Weights of a small transformer language model: 8.15M parameters.
Each number is 50 + 10 x the weight over its row's rms, rounded and kept within 0 to 99. Layers, rows and columns count from 0. The size before them is the row's rms in percent of the matrix's.

# v: layer 3 attention value, 128x224, rms 0.136, rows 84-93, columns 112-223
# o: layer 3 attention output (transposed), 256x224, rms 0.138, rows 148-157,212-220, columns 112-223
v84 090:46 67 37 62 49 53 58 44 39 66 36 54 64 49 37 39 61 32 56 36 55 58 63 62 47 55 51 43 52 56 46 54 55 63 56 44 53 57 50 57 44 54 61 58 66 53 66 71 61 42 55 56 52 61 23 39 31 73 63 34 52 49 43 51 46 35 50 43 38 62 58 30 47 42 47 66 44 46 43 54 42 54 57 39 54 52 32 41 18 55 51 52 41 50 41 51 46 40 56 38 53 44 44 53 57 55 41 63 65 71 47 52
o148 092:43 36 55 53 66 26 52 53 47 58 51 47 42 49 47 42 53 61 50 41 40 64 53 41 34 47 52 52 51 46 44 42 47 64 50 58 61 49 44 39 50 42 47 54 51 36 67 47 35 38 51 28 66 39 42 52 44 30 53 60 50 48 47 31 44 47 49 47 39 60 52 44 47 56 69 17 60 36 48 32 46 57 60 47 52 54 44 40 38 54 61 72 64 28 49 50 63 61 59 45 42 42 35 60 72 50 50 39 47 40 64 46
o212 092:48 63 44 56 64 47 40 58 45 56 43 46 59 76 48 53 53 48 57 49 43 53 63 50 41 58 72 48 41 53 38 34 65 55 45 59 54 58 25 47 66 66 57 30 47 34 43 52 40 54 60 35 37 48 53 59 41 49 71 50 53 51 42 50 54 32 55 57 49 47 45 62 48 32 49 62 45 53 48 31 66 45 34 41 36 61 43 32 53 60 63 80 44 62 47 50 42 55 39 33 43 44 58 46 46 44 52 52 48 44 48 68
v85 092:51 72 36 51 52 39 51 62 46 48 56 43 30 43 44 35 31 42 40 43 43 30 63 34 35 50 36 37 66 51 55 44 40 54 58 41 45 48 55 50 54 46 55 59 45 63 51 44 46 57 47 49 39 61 57 69 52 38 52 57 59 62 35 27 46 64 57 38 59 48 46 50 41 53 52 43 47 32 54 51 37 48 44 41 30 46 39 45 52 50 53 52 50 34 50 60 54 43 53 32 65 52 30 50 51 64 75 55 65 37 44 47
o149 088:54 71 60 50 60 61 46 51 59 42 60 67 43 59 55 34 47 48 61 53 42 49 40 30 43 29 48 40 54 29 43 52 64 54 66 54 42 70 53 54 47 50 66 43 46 42 50 32 38 71 57 69 47 51 31 54 42 44 53 47 48 42 44 53 51 49 55 50 53 43 38 53 49 62 35 53 37 45 59 59 50 43 33 66 53 54 46 45 40 48 47 29 43 63 74 50 48 56 66 52 53 44 47 57 61 69 36 43 52 30 47 42
o213 097:38 53 40 65 62 45 36 39 41 21 58 32 56 32 45 69 59 47 60 51 47 55 67 53 44 65 62 62 53 42 36 50 48 18 45 40 60 41 53 42 52 58 61 60 58 57 33 49 32 20 56 50 43 47 53 49 48 62 64 43 60 54 50 44 50 50 65 42 50 52 53 46 63 36 48 50 41 53 52 48 59 58 62 50 47 54 43 54 39 57 46 39 44 41 44 44 65 45 38 50 54 62 58 48 57 31 36 39 48 53 58 69
v86 092:50 46 71 57 48 38 54 56 56 53 48 51 42 45 56 52 45 59 50 45 45 52 58 50 53 58 52 30 53 38 47 46 57 53 41 56 46 54 56 42 41 50 41 52 65 61 50 53 55 54 38 53 38 60 48 36 21 48 46 46 55 36 52 46 44 54 39 51 44 43 54 44 52 74 48 55 36 70 39 50 46 64 46 46 50 46 67 37 59 34 71 71 37 53 48 59 51 60 40 47 53 63 47 55 47 56 23 53 46 50 66 44
o150 110:66 55 51 41 58 45 53 42 39 66 47 63 46 46 58 59 65 55 35 38 18 46 44 62 66 54 51 52 51 42 41 62 34 54 68 63 55 44 58 50 52 44 61 44 53 58 54 69 35 43 58 40 59 50 58 43 45 36 36 41 49 48 49 45 38 52 65 64 53 50 59 54 48 56 53 47 46 61 41 58 52 57 52 52 51 73 57 52 62 42 37 51 51 76 71 50 51 35 43 55 39 38 42 40 65 52 38 52 36 60 47 69
o214 079:42 55 54 49 57 45 46 49 43 28 64 70 33 42 57 58 63 39 52 61 45 60 49 53 55 53 41 58 51 57 48 51 44 52 38 39 58 48 55 48 41 56 59 46 63 63 44 42 58 61 56 45 67 58 62 60 55 62 40 66 66 44 45 61 49 57 47 47 52 53 14 64 50 49 56 42 54 63 71 71 45 46 30 37 41 35 23 47 49 50 45 50 53 44 37 46 71 48 38 45 68 64 41 45 58 48 58 49 41 36 50 45
v87 091:51 42 60 35 33 53 34 68 41 40 40 44 56 46 33 56 36 50 54 51 44 39 45 55 50 47 51 57 64 49 50 64 45 49 73 55 37 50 40 51 50 59 54 39 44 44 62 51 63 45 59 54 64 54 63 36 56 47 63 59 51 56 46 54 31 55 45 38 61 52 32 51 70 62 56 52 46 43 40 57 43 41 58 55 50 52 47 44 60 49 60 42 66 52 45 76 42 55 49 45 53 54 44 57 44 56 50 44 50 48 64 35
o151 092:58 29 58 55 47 58 57 52 46 26 64 32 44 25 57 48 39 42 40 30 46 57 44 43 26 45 53 52 66 51 46 44 59 44 56 48 64 40 52 55 53 33 39 29 54 27 56 54 48 47 66 70 50 61 43 52 52 51 48 48 29 51 50 56 38 38 41 59 58 48 33 40 46 60 49 52 33 54 62 52 47 51 35 59 43 23 49 42 45 42 46 47 48 51 52 59 46 62 46 40 62 58 37 58 50 54 40 37 62 53 53 41
o215 094:47 60 34 46 44 35 55 45 47 40 32 52 49 53 45 50 61 57 56 54 50 58 45 48 60 56 52 58 42 42 36 57 59 53 47 24 50 53 70 34 36 52 48 61 40 51 39 60 53 56 39 47 54 47 38 66 60 49 54 38 56 69 56 52 58 46 48 65 47 60 41 34 40 50 52 37 61 53 71 58 49 51 37 33 52 43 53 38 46 51 37 44 70 28 46 42 58 36 45 54 67 62 40 39 33 52 51 50 43 49 47 43
v88 097:51 79 40 42 34 38 75 53 62 48 56 50 55 48 65 50 49 44 58 24 57 37 56 62 53 50 55 41 24 53 57 59 53 50 56 50 57 42 44 32 49 56 40 63 50 60 54 47 58 62 57 53 59 47 51 52 47 53 47 35 50 47 41 53 52 58 43 43 52 48 60 49 34 55 50 57 56 62 40 54 56 43 43 41 37 61 52 40 56 32 43 43 42 36 47 65 67 43 48 57 32 39 45 56 49 66 55 54 71 35 68 60
o152 102:43 46 40 56 40 41 50 47 58 45 52 53 45 49 39 44 53 77 50 39 60 58 44 54 59 44 47 55 36 55 26 46 62 66 57 44 43 61 66 43 53 55 49 53 57 48 67 52 60 51 66 54 43 53 49 52 46 49 54 47 75 51 39 47 50 30 44 43 37 56 53 62 59 57 46 48 62 56 51 35 50 56 41 47 55 43 48 35 37 64 57 40 56 40 58 70 52 42 69 52 45 49 62 45 61 63 51 42 48 46 45 52
o216 101:47 45 65 58 51 58 58 43 59 59 52 59 41 61 53 65 55 57 29 64 37 27 52 41 56 61 47 34 59 40 59 62 62 48 54 54 43 39 44 54 35 42 54 48 55 42 45 56 41 48 39 56 48 51 70 68 70 39 46 65 40 51 54 43 52 49 42 29 60 47 65 58 41 34 42 55 54 39 49 57 43 47 30 74 65 56 55 56 36 45 55 51 54 57 38 63 67 54 54 55 42 40 47 55 55 41 36 57 48 36 49 52
v89 088:58 50 42 41 67 32 55 69 44 76 22 41 57 61 63 49 38 60 63 62 48 47 48 59 44 35 46 53 57 49 60 48 49 46 50 44 34 53 51 52 39 28 48 66 38 66 48 63 52 57 62 50 53 41 28 79 62 65 65 51 53 40 63 54 40 40 43 57 54 65 61 38 60 29 54 46 59 56 52 51 71 47 54 29 55 59 61 62 56 42 62 49 40 55 67 61 53 56 56 50 49 41 29 46 56 36 52 39 37 37 64 50
o153 093:53 60 58 47 37 34 60 47 49 45 46 50 60 56 32 48 57 40 52 50 43 58 66 50 46 43 53 68 33 43 62 54 63 37 42 44 46 49 48 42 58 47 39 46 51 38 70 60 42 45 47 58 69 33 30 56 51 41 49 56 50 35 41 36 48 53 46 56 31 48 49 35 38 41 56 31 52 46 42 35 63 50 45 62 32 60 46 60 32 51 52 48 36 42 58 68 31 63 39 41 48 60 33 53 37 46 50 60 35 34 59 53
o217 099:41 38 38 56 39 47 47 57 63 51 50 36 46 59 38 40 51 67 55 54 50 59 44 58 56 45 49 44 45 48 42 53 51 48 60 46 43 60 57 41 46 54 51 60 56 47 66 20 49 50 49 24 51 39 57 59 50 35 39 26 36 41 50 45 66 60 35 44 40 46 71 52 76 36 53 70 49 57 54 65 35 52 52 57 60 38 51 41 53 60 31 41 40 39 62 46 53 50 54 42 51 44 61 49 46 46 50 64 37 51 54 46
v90 101:49 61 63 48 49 64 48 46 51 45 50 34 49 38 49 51 56 31 51 28 66 42 37 65 31 46 63 60 58 40 35 57 63 40 57 54 33 46 46 50 60 58 43 46 52 53 57 60 47 42 63 54 38 42 73 54 63 64 62 48 46 61 58 53 53 48 63 51 47 57 38 60 43 63 40 64 45 43 48 48 39 47 58 50 54 53 60 60 49 53 30 53 58 44 57 49 49 67 59 54 48 66 56 37 48 47 27 51 53 61 56 39
o154 109:48 40 54 44 21 54 56 66 51 42 56 59 57 41 81 65 49 48 44 45 64 64 71 49 30 61 44 49 50 49 50 52 49 62 60 43 54 36 62 46 60 60 57 44 49 22 54 72 60 35 47 50 65 50 36 45 37 55 39 56 51 71 67 58 38 36 54 54 37 35 50 38 48 39 30 40 45 64 71 41 37 48 42 55 64 39 54 57 38 49 42 66 51 59 55 45 64 59 49 52 42 45 58 42 58 46 64 49 64 48 49 46
o218 089:43 63 34 48 47 50 55 46 44 49 47 48 42 58 51 54 73 33 49 53 66 40 49 58 59 40 67 51 50 43 71 74 47 53 64 67 53 37 44 32 51 33 52 53 59 53 56 52 40 46 35 60 50 50 59 62 53 23 58 55 48 32 20 47 51 42 40 42 51 54 50 53 68 52 64 56 46 62 48 54 56 46 56 65 34 51 57 51 53 48 45 34 49 46 64 43 54 45 42 45 50 47 51 50 71 45 41 59 53 51 62 62
v91 097:60 50 62 58 52 59 84 55 41 63 48 52 33 49 56 46 38 64 59 51 63 56 48 50 37 48 50 50 48 39 51 49 73 57 45 51 61 44 60 41 29 49 58 42 66 57 47 55 52 56 47 46 47 33 33 55 57 46 47 57 48 62 46 42 46 50 29 60 51 37 45 46 48 58 56 53 34 45 54 47 33 41 48 56 48 54 43 53 64 60 53 56 63 52 64 50 57 40 37 56 49 51 61 34 45 37 56 59 57 36 22 57
o155 105:64 52 56 41 50 66 59 45 58 69 45 48 49 45 62 65 51 43 58 70 52 45 53 37 49 51 27 58 62 48 62 66 56 52 49 52 57 49 63 53 49 59 46 73 37 48 42 56 43 62 38 69 65 48 39 59 84 60 43 42 55 60 48 45 61 44 41 54 42 46 44 70 34 50 48 49 66 41 62 55 55 56 52 46 63 44 49 44 60 48 49 77 55 68 48 40 52 50 29 61 49 43 57 45 46 52 48 48 66 63 65 53
o219 094:36 44 58 56 53 50 47 45 68 39 49 64 40 58 42 61 67 48 46 48 45 41 60 67 39 60 52 41 33 58 44 46 41 47 52 50 41 43 49 51 51 60 42 60 55 35 49 46 50 44 50 51 50 58 62 55 40 52 68 42 42 49 48 50 60 50 60 58 61 61 67 46 46 52 49 51 39 40 44 42 52 40 36 58 67 72 52 50 44 39 41 48 34 46 75 62 65 61 64 39 57 57 63 52 42 52 54 32 50 40 58 59
v92 090:75 48 55 61 47 64 52 45 64 61 43 51 43 65 51 38 62 41 64 49 66 37 48 59 49 52 58 45 42 44 60 56 69 66 53 40 40 40 56 51 66 50 57 38 59 52 46 29 50 36 59 53 33 47 44 39 64 42 54 47 59 37 62 55 33 60 60 54 42 48 51 54 37 51 44 54 59 62 62 34 53 48 47 56 51 83 44 46 54 46 52 64 52 44 49 35 41 54 55 24 48 39 45 48 55 49 42 59 59 59 53 51
o156 102:78 54 42 61 58 45 67 63 56 46 58 57 67 46 48 46 56 57 56 57 44 68 61 54 45 51 59 52 38 55 56 74 49 55 50 59 49 47 33 40 45 47 31 66 44 63 57 44 36 55 51 46 37 59 50 64 42 40 51 43 38 55 60 54 54 36 48 59 60 51 53 51 47 49 49 49 26 43 51 61 45 56 49 51 52 63 44 50 62 43 40 54 56 36 58 64 55 46 30 56 69 67 51 41 41 62 52 56 62 32 31 46
o220 089:39 50 50 62 26 51 45 47 45 50 55 51 63 47 37 60 55 49 58 63 39 31 48 47 38 62 53 40 50 65 34 66 65 62 63 40 46 50 53 67 66 43 48 36 48 30 59 48 38 53 60 56 59 57 46 36 51 60 63 55 48 49 60 64 48 41 39 31 41 41 45 48 51 52 52 54 46 40 55 35 47 57 41 60 56 58 36 51 41 46 47 58 55 41 59 58 58 56 61 37 48 62 51 59 41 35 62 55 55 64 56 70
v93 097:42 58 58 60 49 51 52 61 43 53 49 35 44 40 45 25 59 30 65 41 52 43 52 45 45 52 60 32 57 40 45 48 52 53 62 41 54 40 52 46 48 56 61 37 52 33 32 67 50 54 50 52 80 55 47 52 34 50 57 42 54 49 52 48 41 47 55 55 50 41 51 38 36 56 44 52 56 60 54 61 69 51 43 38 64 52 45 50 46 50 45 53 62 46 60 36 49 47 56 54 45 34 45 55 55 42 47 50 50 42 45 57
o157 104:57 29 76 69 57 50 71 58 44 61 49 54 50 61 44 27 38 52 43 69 57 56 54 50 52 53 31 39 52 52 59 55 46 48 40 53 52 53 51 50 62 47 53 58 56 50 31 20 37 47 70 49 46 65 49 57 27 34 59 46 44 50 54 56 54 49 55 40 47 56 36 40 50 66 49 67 56 59 50 47 54 52 40 51 53 61 43 72 65 59 53 55 49 59 73 29 37 32 40 57 37 39 50 50 34 58 74 42 47 42 56 46